Weights of a small transformer language model: normalized queries and keys.
Each number is 128 + 24 x the weight over its row's rms, rounded and kept within 0 to 255. Layers, rows and columns count from 0. Numbers have three digits each. The size before them is the row's rms in percent of the matrix's.

# v: layer 9 attention value, 160x160, rms 0.157, rows 147-159, columns 0-31
# o: layer 9 attention output (transposed), 160x160, rms 0.152, rows 147-159, columns 0-31
# gate: layer 9 MLP gate, 320x160, rms 0.158, rows 0-111, columns 0-31
# up: layer 9 MLP up, 320x160, rms 0.176, rows 0-110, columns 0-31
# down: layer 9 MLP down (transposed), 320x160, rms 0.161, rows 0-110, columns 0-31
v147 076:133106130114102128148133132173113133101105101108141118149155068099132129159094120101109165137153
o147 066:117122148130122108137129112099157130142172159139118158134103182070152117098167122108145132141113
v148 093:071147135143097128107121146097110128118081095148113109122165137130115118115106160112112136161123
o148 090:135140112112148130127127100138124149105134145117126133119132105142112115125134117146133102131136
v149 072:117138150136185152128147152142138123135140110135102143096104129136191126109132142119147151109123
o149 063:152119098071100125136127110105108160098107126107167116136148105120144155159123089122132122149142
v150 074:130129126139117110159118145170161132110115138100187109121101109113145099083086185100150144160125
o150 070:128100132111139116098122134109094221116158129138110160119130141094124143158164087124127131131160
v151 074:147118129123103122103156098132104134159116150128090127143110083127138112113101105206098118148103
o151 057:112150113151121142133107168102171148095107111146152115113120163113141143121146142083161125120130
v152 101:122100139134145116120087155146130136150167129144150130125122126109124161114148135150150177134111
o152 088:134139117136138123145139127138125142126121132117106111118137129123141123116120124121134129134141
v153 080:137117118132109155098104150148102126135131145127152114171111149143080088130125146088109116129175
o153 075:124140121165128130162128129122140084097131122129120124084129132124143168111156123148097125129108
v154 078:112149122110107147126155143141170128113149103142103138096112090127110172113142132141118148173145
o154 072:157110158119128112120111135098127130138115103120128124143110138126136106173125134133121106117123
v155 077:141129103162094133146131118118077132127143165138149139151167174133123106117126103135124169108139
o155 072:117146134118116124126107166144138118137126118139152132085112105129099133144127166115105130130129
v156 077:150134110140130172091163101126132129138136169122148114126122135134116116161136110102113108151139
o156 066:125148102136116085117098144152126084131132125153112111107126131135097150114128167157144095103116
v157 075:110166118080158127137127138112136125134125147126118101155085129151138135131128143129083133125160
o157 065:129080104133115134112134110144130139096111116118137133112174109123106137149118139158162096118111
v158 080:137139177133087153133106096109098127148061164167171120109099135154088117088126090099104100116128
o158 068:085114107138148116106159153143116138118166101144109140146139130098127110125113157113118125117107
v159 078:119110154103101136135131099134110127103101121126152177156154099152167118116128136134132126122107
o159 069:096122070158143141128131126119120171142102115105103084103155149123104149126123137107134111146180
gate0 107:130142129134116114142117140104176137129109129139177073084149169132141110141127124131131083145127
up0 097:129124081150132129141127131155156144130116088155150115154128157093129120117111118108142120147137
down0 105:116119161122106117099131123166161095134143136137091174100137109112140108145096121132141072123122
gate1 099:148132111087086143147133147110128130176120118138110136167115113178100152124159140092147092125134
up1 097:118162110130109126092178149090081122136127155140067176124144131162126074126100158115127143159091
down1 100:133100121161168126133114166119109121124127109112105145098137110086126148125137126132108134119121
gate2 101:132111128166185145142110107152098121163132091102150145104168126097129183073120148145117139145120
up2 093:131157151131136091136179166103149132091123151136122151101098160145160076163099116104138135096134
down2 090:117115158130143118160112129137123194112198102115146133125157155114143145096092126155130126149154
gate3 104:142119056152136123120159116143124144116100087119119148138151108148127137166093121132185146102145
up3 095:115167140158141116071159084155138116104095153156109134154169070151124126136099096123122121107104
down3 094:125092091113123136160106113156119144163108080114132151162104164076130145109116104116152150099104
gate4 097:100147145100125089184162113108158103138118104141120097156136092166168135121120148122111158125093
up4 100:107142142130100135174152111070130118112087134158142169134149123145153155128174123133147124125148
down4 099:140121107150123115144141075115143105102130137115116095113112178147131143112118105095164139167150
gate5 102:093123124146153157152125148175092120156127154171088098122106138137120135115110105117108147119117
up5 097:132131180185158125143141165133131144122096086116100130075122162137131106104112122130163138109098
down5 098:099144123106111113117089139163110123135090129128135123093134100136148161175130131130113117098097
gate6 097:123106088132175118114148103130102144146135111159133148166111116157125147123155135122107130073145
up6 109:119130167094132148131132143111142114155112141127172156129114136123145147155176121108110128104138
down6 109:173143115130096090104121150113146132096122076155104167113138146103122127137121143138161100144128
gate7 096:117123147154152086105136159112127108164143160121159149157130139106083119135084128122121095132122
up7 101:083132133100164137106145136146172141136107132143124147144146178143161116126118132128146121124118
down7 090:143129140142137134144124120098106164114151101131110118107140106094130164158141134128141165142114
gate8 106:157138141131145108146130157111090137118099103171131145115146160108159123129087152146160093165083
up8 102:102123169119112131145097147158123144115102082126149116161130172127106142146120111134142157132106
down8 104:139142135127143152153132147127120093123155130156139127134145130131146112162114141140111074155134
gate9 106:148167124105116122161136124095142130139148155113109106146130129181089125122136147128113123092071
up9 095:116132121081166096100122092131119129117114108128153134090131083087157113120125123136148073158175
down9 102:122133144141119176095179137115159104145148110112109139111127127149106124168120132116143147128093
gate10 100:099147131144141189102166161079127098100099148102148125117111109142144161120138083153133105095135
up10 101:094120100140129117112117079123121114154099118102106114119120117143143129142106149163142098111149
down10 105:124150151113094116150102135134093182149122128148135119172122152064126142135100144125126145149123
gate11 099:094097095142115129180109103118128140117094142101137120102087142158117087112153115126145098110151
up11 096:137120136128146136099144091140103131107169162146123121126160098098098083139144076091143123100152
down11 096:172093120111100096164187102144144150119063137114145106145096181123153148143146159107128136152142
gate12 095:158189129160115113117145161068147161138203141138126126108139113090141141110145133116097126137053
up12 110:131122121122134153137103129146166156146121136099146130142134140154141135074113124131111137142148
down12 112:127124121116141127095089158138081114112133134113098133097093153126148144134153127140145101110154
gate13 096:128122148119148114123129125099133102152080141119112160195139148141087101150120170127112096118131
up13 095:151118108110181109121126105144117128136132140112095112138137137143129115146152178140154202128127
down13 097:115143131161073156125127130107121115097130142131159118135159137115141156061123160119120106119117
gate14 115:136149131095123118096140144079130124142132168102103159130103135097140109129155124147132125162150
up14 114:108133147103125135122115125145144135108088114154090150158107146127178127154135099162107118178145
down14 124:124131113114116118135102127061115093157138167099140152141111190120150113126132122139154106145111
gate15 106:143110099146112123140142141102134142118106154118124131155144106178133116140126139120109128087082
up15 104:131126165164131151157107138113119128080123121173144097153097151139138142135124146088137111150087
down15 107:128079103137114117137152118153127127119142111107138112132140128150122096117145131085105100091163
gate16 096:139130131140126128122108081097152121111077112137101150156124139140132147104139147053141119123151
up16 092:093117136131085112118128120109125124119119133120116174095138117072130121131153169146112119153144
down16 096:121178109146165087142113122120106122101134129105144123156112165134165130119140152157133115106193
gate17 089:117120099127079149141101124128130098138133111154119145087140124120149143161136182143074124143130
up17 110:135191133155157136165125180115183121164104093106090166150155096078111128143151142086099128152112
down17 102:131140103136134109123123096136110255135136131106148117157126152124140116119098124073143135141109
gate18 099:087091125120110104164102119105088151167117143125134121164144143127135080115084120121161138110166
up18 094:154097115097125132130080138115146112149149135135171138132149136157104115100145122130149112138117
down18 090:127145132149131146122145163168078061141116158111147108100080108143129126139125140131134114144154
gate19 099:171129136154116135169103152133173140163090136116133179173164123120142097091141142119145122114110
up19 094:136110167103135117159129106130144118168105103076127200144121125134142146112100115067160098108156
down19 098:133135181114125121120180102156067123109101064115140135121107116101119144097160150151114151159110
gate20 110:090156074168173110176132148178112130139121135177101148123109108139129149141120122136195156112093
up20 108:128111073158149103152120119159133121102120138159152150147105158152132158079110171080168139128132
down20 101:144154163096107146092135135107137129109180136110114105117129159089109152111143149117077137125141
gate21 107:079105129144128133144138111112145155150173132173130117107095160111136116126131159106092124161087
up21 109:117126130141129125107142141119138098143117102115091183136156162118134097161133107073154121154140
down21 110:130122119137153086132091129167143175136147133152119156118108070139103150158164108115097076134142
gate22 101:147106099180133090128129137109133165176145129103132108131117115144123104125132088136113132109109
up22 104:102069099135116153104083118129093140119101100135126141120162142121137137182114122096158139115132
down22 102:118175144152118102102131104123134133112141129151171172151120094086090154120122085148124127168119
gate23 104:155110125126124113149127143116160145127126170144121154068120170104120101177122110102104139158093
up23 099:129126140149152123120082094138114122145127114154136099139162105095148126129115134109084116144128
down23 103:149134093179106135135132075105141137119133101049117140133155134133164163126123103144138123131116
gate24 098:147159170147135099131173160135101106104111120121133108160115113146170140136149127098072159127101
up24 088:141108125127160134164106104121149094156153162131128108100159150123080104072128109103154160146093
down24 094:108168148141140100138126118165144057132122127113152129170079115111143168109089105151133105118157
gate25 093:151119118115085163114112125105146162101165176109118112148090118105153134113122147093111113120118
up25 095:118111109115095110167150150096137108153122145097145116145088112113092147130150147173113136066125
down25 099:107174128130141108109125119102097134098149097132144123101145096166138151123127141112076131129120
gate26 100:145138121119109118153126070137101136162121082083134095133147177132127132174148165124169116133133
up26 103:135140169145108154179052108139112136123179119133139084131104106128136142114156146100106138156134
down26 103:166136118143125130126162136091124086137131143157159147140124151152102148106101098149104126091117
gate27 092:117129144171100118124115127126092095109113135129146124153126133131146135080172129109135112114154
up27 094:097158128170134135117098086065118128141125161113172125143114139116120119126119161145154129173132
down27 093:142115137079113147164152165131129150132141096136090136141114084131100113133108103145103139084121
gate28 103:145123150121141173126091104146185132092148122101111092153145139194137120103123083123181128134105
up28 111:098136149127126120107101106117112117104161122125160089148123108123105104108095114138141192099120
down28 110:155120151092130125145126154128139141152168163157102086149131124119157067124080112119091075146122
gate29 101:075121148124119127110119113139127150118137162147128127088082097092103171156119137099109110122127
up29 111:148142084103127155138121058158112105124105122137103118117131150143149084106130133149125126102145
down29 110:095140124152096063090115138135148154142105142186135142131128093139098165110097137134139138126142
gate30 103:161154127127175157185157154111143131097173075133103112122089128122116089177120137145140165158156
up30 106:159127171107098114146084058137139123090129140123107083110157122134154130138109148182137151134150
down30 111:067144134150107094122097119139120137129153127112142147132134175099157126174135126107121112106117
gate31 093:135192165151149128112151143117161075139109140137121069144157110134116153135129134118131117162137
up31 098:104129125104106130147144087121122135088112110140111142129108111087128157150164134140123120146103
down31 100:109132055146114107131105133117123146148117098112169094110122157110146151140124125105101121104171
gate32 096:119106131125117091107118123145127123142145157143126080124110141095145129141140152094136095083124
up32 098:130124118097117144119143115152117115111098110101120121152163059084124094092109135124114152171088
down32 100:126161095141127174119140101162140122110121086143088142127115097099125109179140099131118136179125
gate33 101:109074115112083156143138093144140138131094158139118098138100095115129160110124100150127085140135
up33 091:111122141099120125127155091135132151146083070091133133128091136110079102134126130131145115122168
down33 088:129122132137149146132115174139131179121158119178126098130128129126134147144126134113088162107162
gate34 100:116094061089152120137138100110121153171130165134125084092098134103102126136127122109148113121096
up34 089:134115155136114141143122132125124136118146113152124094151104121110141114124059141102110131124180
down34 093:147119105144146118065109124162125129152178133125096173162167125164138163121132147141086165111143
gate35 099:122175113135145128162098100154089133117132146137092157091140124146138161122099109136138121142144
up35 101:136091123096076118134115127086118160139147129111158180137108156096101159159096154111137126088147
down35 102:096164111148144148161142150187127076124133121101115105113155132107123140099082131161076151156117
gate36 100:175133145103110118122149154119120136133146168146109115143133145159122101170097108089110114143128
up36 102:123175138114153128112157116119153125167114079155120165115193119111155114134126101123114062118110
down36 101:111126162124077127141123105169108125137155142140135151139177090108138097136121132099144116130092
gate37 083:111196113126098139146161150119138128139117127111102105140096101150108116142155136105091120101108
up37 111:151074151138104076166140108164139123116154125171117112123125145087107130142102122133147122114102
down37 109:149079150138116123129141167143102138165137144142116117121129159129122140154092101098158165111108
gate38 099:113154168174117113136158123148094117139154114156112141134167108155121108133131149112102107124128
up38 100:089086113080058123115101167154146151111176119094136147146122152088139150171095132154108204167149
down38 101:156155130176135146116121145143140127111123123135128120115168153154167160141177100100106119131155
gate39 095:086138101123168127101119146141162150124095083120135120113106150130145182122099162142154129117114
up39 101:096159103145130122109114107153137129114126109098146100121132109129129117123170124146117145160084
down39 109:096168147120127150150107147114122186112094096074091135119108183150154130137118138088117147118134
gate40 104:131133087139112140162149140107114117153122146119072110106145147128146144150117104159110159103106
up40 102:100157096187155126106102109126099141109112161155142160098123148129156179109132132150100077174141
down40 100:141121165087116135105111127121092190146112139118101122149140114160117081134129107192101159133108
gate41 104:126113133091100125120121150141161121140156138104151075113080133098095097085087135144103101123101
up41 096:157113148158098161123148121106104120106135115077135144146106155114141127140113141090106125106123
down41 094:153111119150095146118126166147136112133110150136093083088178124146108155133113127141120134120100
gate42 104:158085102107168130103113129194137120139150110165124097160146076155113096147117127132120135090085
up42 101:153119119123168090169166137126097104153143138115090116150149170152095131107116146098108146109138
down42 103:117108111096120154129153127117114149174087131153138133158111134138165139134097117163153133097102
gate43 098:112125132151156116149137152177167162122130081113127139118145141163155101160115158163176129122150
up43 101:152102113143142155148102159159098115131087105124103127163087155134112104151106181172170129117105
down43 103:121125133104111095131119101124151172126118122108159122094152131174136121115137103106117120136108
gate44 089:106108178150106112158096105122131101113084149130085142168113122104187142104109124145184092145125
up44 089:122133093137114085143125084125119129132112095123143130114110132133155153135153123076154123153137
down44 089:120152149162132163110110130125139182096162136136141148133150114130101077132119140150116085124139
gate45 102:133076095099122131157121114131151183144116140140102087130062167114153138105119125145168137130153
up45 102:134150091126109155112147110081148090125088163160134140146108138183154131103164140129126144103157
down45 099:122098139088139146128110144173114146097099097118149094127121097150119125140091112147132092164145
gate46 105:151136142134101099137102176138157136156112162155109131155152128126115153116152125108166131153118
up46 099:161139166132117144177114108155134132107141053112108075121127148129123134127149143141147150139154
down46 098:081099106106179114104122116129108104120176133114106176100117122123152125113120125128109164101162
gate47 100:122110124136086152138142159115136118096085126110127160155150139167135172111137155101148102129138
up47 093:142124144101122157132176135100096112102149093106096161149113107142108126138138118122142160124112
down47 084:089161180123122147118102114135148109173110145124177133145132153132120115114139115081121096124091
gate48 107:072133130149146110088125133121114131122151109139124103151103140134087167134098125104097101130092
up48 101:117148162164137150137177133092100099159093103125121172127133106115145099157111116166129103130093
down48 101:152098116122155143135126143101110072142168113138110092114179141139143160124125144126146077185131
gate49 098:124112186115142086168156144144142151121132173142130080137125106109121140143127108067133101076154
up49 093:131165143129177126102108154142129115157122119158128109115159147117159134093167120135133070141102
down49 092:108140112110116145159107133111091119128103111115149134118096149156119147113120130099121124167190
gate50 094:120127063119138124095147133143113125139126142143141141186121116129132105110134126175109152082127
up50 101:122124142150125125117135060167131161100179152121132113149149155110158099099093119176174132158143
down50 113:111094126110115129167106153128137097141092139125134154093082144133109129157093106077096110103135
gate51 096:171142102122148143111128098178124156141144093126150088133121124151109089119092157159144128089170
up51 103:164117067125139127112129133095148132149160141169123140136131129142111139140090136119165140104147
down51 104:134125134120123136107135176126108139095130118094155110114124098092144147104143113108083162128148
gate52 106:138082140160101112105147124138126131102130141120135141112142123150149136126142163129112107094135
up52 109:128099138163099150125125143113072147106101144147135133150157135141154100129120114132172114099146
down52 120:137097139105102161103125103153157119144143157115163114086096098111152117160132114141128114135125
gate53 100:122135158161124116119133131115099114155088124112132146123088154112116102155125151157100096154135
up53 100:145118120124100134146141143129140134103119131102179150142130138143115118137110111117171138121132
down53 103:098116118094141151110109123137111141157172126105104135136138130132156150103131144155091086123144
gate54 109:138111123175112157128149153136144151133142054089104142145109147105096095144131124113127088152152
up54 108:103125165131112121105139093096147108147140117141123110104132082145167129165144156129110142105097
down54 109:134137197107159145128097126143108135110132109101129101131104096139100146132098152122102129171130
gate55 102:084117110138146102159135170112151102130136104111145092178144162088151132169067140167149145085104
up55 113:102142116098125092161105157123154124147154123155093122156142175074115112125130205106149137078135
down55 100:129116091147154128159090122138119074135132095089135103152148188136158087127111134137168149116145
gate56 096:148133114125140137161147137153119149139145082142116116147099122153090132176115127104082133115147
up56 114:134144139120104137179133134084186121139109123146130178179120138139085119150136131121107169130156
down56 110:139109130116165121150121089132107151114100141126141124129128081095098104138084079110157097129118
gate57 106:177114105122160110095138131122112116168134145151162176144163099109119139117147152154155145141116
up57 102:094118123175147100094134111117093121151097160105123132141176109107137140144112151108154114136137
down57 095:085157166123075153158126146099143110134104097101098088114065146165134106128128131139124135099136
gate58 096:105098123143118132127193129099136134142106110159122119123118106106133143104128141081122089065145
up58 088:121139106135145147074114107085130141123118143099100125101115156117117170115134086120116152118154
down58 088:110137170133144116167118142118152140134119121112113117145135107109124071145119104152176136116137
gate59 096:135097114131132168101153151128129129165114137125145130069112110091167101141154139135110127122094
up59 095:141136130137122127095121061128137138144134112103139096114135196137122172168095124128125136146129
down59 099:178121130140085102125102126120144145133126133148155124110115088123126138126119135120104139140165
gate60 095:104128133095116102126094137133148126132160114158117108158132134100112105150164170137097104132123
up60 093:133107129083123133106145119114128159178102169151154132146123148156140147106157137083125114122146
down60 099:114111117136147172152151076143130153124108129132125127121131094108170106146147121125154158135132
gate61 096:107172106186114124114183070134096116088110148137140115135127129136145158102143117166146141133121
up61 090:139118151097150118110164101040145115130141143126143135112098125172137131111155149089151122160116
down61 094:102150128137103137137105104128140131121139124099102095125117082126154126139104157123165129130133
gate62 099:153127172157145126145126164136133150131103130110109138118134110112141164071104149105152129162159
up62 091:158135162139118083156120122085137140133105058126144143136067124138126162105122100069127115124130
down62 087:133120107132107170136135153164089132143099138123105122125141110141158099121139133142112155133112
gate63 103:177105155141129145101126104129163138122150107118121152142144161082090084137146114085134101122173
up63 105:152128114176089145076096140176106153152127153105095105127127101121116139095129108131112092123097
down63 108:144106120160123171101179091118190098124163106159147154102176141101156108130131122150120136112133
gate64 102:096109106130148153099181106156113139123161149118102143161101172105133128134127095081112110134118
up64 100:131147155122115160123113100101179148156096141140127153144086144142116185086101115122154108140180
down64 102:137082143109108142130118125149104100106129155103138112136150137152104117164147122096112091126102
gate65 097:139108122100107119098136093133119126137161170165104089131107113144142159174156162108128166136135
up65 095:102190120134162106059137145132099127130087124137126160119108148167111172130112131142091173100114
down65 098:124155112133114091137068149126109124160157114124096134102107153119127145135147142131138107119111
gate66 096:072099153128147112082114135151179124123142110172138111129154147121106146132112127098147130147085
up66 094:088121127151144140170147133115113124104106126099100152166121151139104130156099111133117110097175
down66 097:128145124112098104171136134163122149128125086157094135124108108126158158116164153115101081141145
gate67 099:146118108090109102103159081153134126163101134126132106185095091124119140074137106115156144154128
up67 095:143111099164144142083152123146111098137096133109133131101122132119151175167109113154151128118152
down67 085:108107090104124127105137073116124166157107106101101139170109112123121135085118074175151120128091
gate68 102:154093087148142147100118106164136113167084153104120121135086130129166099116130124127119134160138
up68 096:109121137103137156107096161123136128139161106111137167165150166150105132160147115145125123135135
down68 075:135148119103150129129129113149091154159112140097144144120129122147110127116133111129140177116140
gate69 109:154152122150100110148089153096149095146131127122130134152104131166106122158147143116144136123128
up69 102:144125130155100130122115104206061111105118150153139115175146156090102156129134135156122119132113
down69 079:133114143129151133107112112115106029136127101113136108119123136127115109106160147131135126096078
gate70 095:117137058163135138138077101179150125127144097112083091100124117117155175105086123094120122124156
up70 095:133121150177102129167114142215153110150094118115097110128115132116154108090121163157093136101126
down70 086:145107112129110142121140109127108108102128150159149153106145174173102117155145117088132084130136
gate71 098:131101164088126097099138117131131111089128159168135116103153144121089109120125160109099101127119
up71 092:151119121122144076078068112112120115156124130116162125132128153118104133151137132109145141121137
down71 079:123138160106121128137153126117147082085129165093133088149114109104133108121105160118135122140180
gate72 097:127132154122122159099142113150119165090171120148122117131122123177101155142094125119135101112132
up72 104:097084166122082131163211121156107139129118085133115205142136173148091133126151147132093124142069
down72 103:102084131153144122124091136169113143145101102089103117143107117121117135098126124158134129126108
gate73 101:145146134181115159151150140090104104108108149110133108140120103123136128128117091149137110077123
up73 091:123125116112123125132165079139137113159144110137144123177194137120128127160135129104112123096076
down73 080:178142167111153123136162094125136123093123153099108117127094123138119062135129124119139143122157
gate74 100:121116183125129105161146142121110114126093119149115162133113143126150125084108103104117180104122
up74 095:139110119116111116173100177096157129098110137086138102116110092201173132111126064103142112145117
down74 080:146123086187130143120149108142104089135129114117108135120147135066122121164114168134131097132099
gate75 095:145092129120125113120119107131094147116139126165122143095134118156151167177168122093117076105100
up75 097:133119126143155138114150204108132144144168115128096079140142103096128163166119131119132133109146
down75 099:123089118169105129120149119135115096103167139133097115126127114159149097152123094115175156085114
gate76 098:115154166155114135083139150145115115119128170137126140121182108124168144098116087117114130135112
up76 089:154119156088151127122138158140143119131137113135149105129155143140145097138106126171134095083131
down76 094:151138106133106109119120127097114118109106164125157126159140161152108160066109148122122117106132
gate77 094:129091116113105126169105147130106112128143147145139145086085120098155120097148121102121171128111
up77 088:095103152162139151103110080145132120132133129122109131103107125135100107158134113182137146118144
down77 084:108163092119123116134151141088149091141132144100126071132127117119111135143119131117118076136109
gate78 102:139114128111107110109178131127105123169121137102099181119155139140113120144122174135153118118155
up78 103:130105135163135127141110143128123103093132161137130095098114148134144120134079109127129133118098
down78 117:136150140099101148122153102086133129146116146106117192120182124145132140122153152115157117124157
gate79 101:156124130112111125152142163112145162132106154138174095129123159108118158147105129106143104161106
up79 111:142115131098153130095139112142118094126115082164135152101142154147104125137145110107125110137133
down79 117:116170137155111168114134106129089163090104153144124124141133137146140161167100103112128110100135
gate80 097:114116109095138100091123097125180175115116113098121141118112180105117130130125120104146154118128
up80 095:130133168100129092149159163116168133108142147126133103129156118109154144149096118092187161150123
down80 098:141125131114123117120124146138112099081112096139167128092136149155158095109145109129141118096161
gate81 102:123139076131135133148121131149100111165127136104106114082085129145141145160151135128147103155093
up81 094:106088171134112182117069155109114126141163132118117156119108125096114094151110123122118075114113
down81 100:106120117093123131113119123123069093174110150112133098119105141118121177147133149188126150145104
gate82 104:147085115181167150127126145146164112129161168138127087149154109109152157085131089112161116162125
up82 096:143060124068119161129150122141123106142160141078149130165133163110129102126144102115158097131159
down82 090:109171135118122129092108101114152038145079080138134148141118111145128068123120143117133138132123
gate83 100:135148154101143087087117144085118139157166166142123121130104126113145122143117138118157120109144
up83 099:142154117148117096106163087127116119160159154148095117085116162126123109120089133128143171130114
down83 102:125146121130127115133114123122154182083135133139125141136075128153150153112123115097134132103157
gate84 104:122069087129127136154134143128110178124171094126100143151122153127149176114137126083146101120152
up84 103:132073090135138135097146169128143151121121133124145078114079123099104124112095115150135210124114
down84 101:120116120144113141108070118111111104099083114115125147151176123146139137117136171119141118177163
gate85 097:133081104143075140122116149124153129118101131119133101111095165107121137136117091151157125151124
up85 094:148141133113138123109083152107188125161115149089178090085140145085134135131119114129143107183105
down85 092:103099105162130114119168116144080113132115080152095152164099119154125111109158147120146137075150
gate86 102:104084120139137120161121099137136115139113142110137144091113166151144102164097109147122144121153
up86 099:133144089166154120121076145117133109127123132122139149135146150128152123128138146136154101202125
down86 103:141132134149088122142138156139143086169140093082131104070095132129095143155103116113089087171142
gate87 109:162130126153123187177172153076123100161109153134123150141162125147105139149121152104132079125130
up87 109:137107173084105098078117101144128124114156123165116108161078119167084071158174114155154175116152
down87 092:119125166060102097172102126114124255149141099117143167116148156116115140113141127132125179130113
gate88 097:142121140113095159129073150126132138103115133116144127095123146133139087164130173190165140116143
up88 099:101141089144159146132114139095124136115144156206075118064098089133137153095141147141122129130134
down88 099:155114174112120168164161140154170133148130135104122113152127140137135145145097117127109124140147
gate89 108:082135129148130109133133153156123141158152137185114113154145121096153085096120141128094106132079
up89 118:128123153135093106126090152125130163131137141119159116142081168105137076109127102102106079113132
down89 114:155133116118150100106098158108099098075137157141107104132129122138112131140086108134126156124143
gate90 106:095146167143130113117118125117110153116182122120134136114123128172138136137102132144103154075118
up90 104:081141097186111049144119163142095147153099101131138114090096103123129166151152141113109147096118
down90 112:149090110109096134174133085133157153088096178107123131142124130165146095092132109138135112147103
gate91 108:166125130149171071151106133154145153132165104133135140150187125159073128151096114155095169118120
up91 102:102159158104120116123138133107112143133135153099120103112154153134134159128125124119115093125134
down91 110:143095112118119118179157112192138101129120133143138146138151145152086108120144127125121127128131
gate92 101:123116099190087121106129156122136145105106133131110124146085111094154148148092107116123136098171
up92 104:131120103179091170090091151139113140124112099128099105130084133106161156109139109076133095142122
down92 083:123120127096106121156083114124144141133134131126117138126169124168123101121162126148121105146120
gate93 097:123127161146105106145138117126170107144098143127125110082133098129162121121135095079136135131140
up93 093:150149136163108118112141096130103133078125132064136133133125121142130143144093122134129146144141
down93 094:126142128135106130149115165119140152143123118126101079140111105090132095141123089147152138137093
gate94 104:103115121147126163114159175148137142160106135144123081165136130126123095131091119124132072133106
up94 108:121122157114101125125142142101108144138129105149134126109158156133121133131124126125156113170123
down94 110:103110096110091103152153117151101121138104119125150096123153125135150144134130135160116104148157
gate95 099:149101096118084122107147134107177133112127124161163153096132128147123145116119113120092111094138
up95 101:118110158161138146093152109160122116090157177092114153128135108106162076078152150086124163093155
down95 103:108127148185128087138144111108155137143128132159177107131103128117141130121123155162125101137140
gate96 105:139185100095142081134162122125149126097148146130130086138114151142130114095133114137157110162128
up96 100:082090179131137095163155124099125111124137126136144098136123136103099143147120120153150131137138
down96 093:138120140126129109115090127156114136201092114142126126134105106137108123142102107130178153125148
gate97 093:109114081126097133140150164126066143151106149146129146134137118121130100148136131121115126115125
up97 100:146142134117127144121152120133103119145090106124139144133126122096175120123186139120080124113133
down97 104:126102141112115161131097143131101163149098143099144145107139134133132130108108153125139125104165
gate98 107:167133160101118131209147171146144125142093125161117155084123120134130142124127129112163086169098
up98 096:083134120106069143136133108151129122092052162155117135095124125121090148120147135160113132098136
down98 085:132108086136105094128109167110153113129150105162132097148135122131174156166139121096159118144116
gate99 100:168123157124074099139122143137064146127089097121143128144144113116131124116145124142167103118152
up99 099:089107136162104099114122107128150143149147115116125138102130118109129095129123123129113124179152
down99 104:105137130100111168106134146097112118150142144139079119162120164111109132146155123119196135123126
gate100 095:108109143130090137148168108128090128177127147126129131126141112156120151166094134136142116085113
up100 098:120119174153104130181069090144138110142148094142155155130099121126110123119123133139109086124125
down100 100:105111149103122168111136105117129113127156153118144153117136142130137127090108134125123078177091
gate101 092:155101097137067128130121111126092124162157187179135089172163159123132086145107107118170137069129
up101 097:141102159107130144165145094129152138119139112135121135123147130132109148094169124110152170146154
down101 101:110105137100130086117116112108149171159118097114138133110073115116132173174136158116102114153126
gate102 104:139095139123125107102121131169094155130132125139141171144155112140122113120117161134128118135125
up102 105:138112136105181103108135124142151150116116118118107137092123128116165147133151146154128106111139
down102 093:162115121122135132159156169132155129094122139123077130132161080150156106135158124140150149149123
gate103 102:121098133172177127112182105123110130126115186139129142163117143113097170140185122128114082114090
up103 096:147109134115072133104144114145098110148098123126131191159141096109140125110175134136150105137147
down103 099:136170102093144132160125118120173121170109116078102148089129116130160138166078157140113116108137
gate104 108:143120127118111117119150104125166166137137110147124138115109143113120185119125141143086068147110
up104 109:117075164177148180153102147110138159108104155133123142131065151151162108096110105096144141145124
down104 085:165113118128137136122137142143130144143145141126147097096101101110111124144146109152118152109139
gate105 098:141141105169101135124095117124099136122113088149101139136119146134143147115134149094155122158140
up105 092:102104110120111081125092152127103163093159139080155157142111130102121108125120097167138184139146
down105 097:087095118095173127134179156143159137108127110116120103113088112114127109113120102125146117111108
gate106 100:107067132100091112116112098154147124122177102138140122118122188131118140117091107146158120106138
up106 092:129109141100120106136096126119151149168136118153133140142124155136131154097119130125127125104150
down106 086:130149149144129133088092140151129179128123128112121128165140103119108125157126116101079160151142
gate107 101:109153110161164174137177126128092118136162155114175123172098135160111162115125132117156103141085
up107 108:129130094125145132114146128129140118142104086093161127113148154158119144114146084074116110123156
down107 113:120107154123137194185147093151142145157132141149137149159110154153100113149168145110143135146111
gate108 097:102140125131173130115138104140132104115124124093154112110110083147086135115147136103145128120096
up108 091:119145119102147140111134156118129147142171153127135157125127138102123115114149162107104109119118
down108 094:141098166137145122111112148127137157131149133116164146162111098166109150126111158143105144093095
gate109 099:130117094136159109118135122172130131135147136118134121158127109128128124186140096120119124094138
up109 100:141129128163134143174106138140162108201091086115123130126155166083136108161116166150159103109123
down109 102:174150158160155166059140088154126128103149118146105147137127103170175107128126147086111088110159
gate110 101:079095155120120140128147133172176119123089160138095118107120093129159143107112132113138098138146
up110 112:080153087140158104110151135120144113138108162153133124156086078139134175117117133152139135131108
down110 097:147142096108127169138087157106089111152117116161161117145146138122129132145143152131108094131126
gate111 100:160092128125127147096121134113138121143109087134106162134114124136120156154132115112137131096135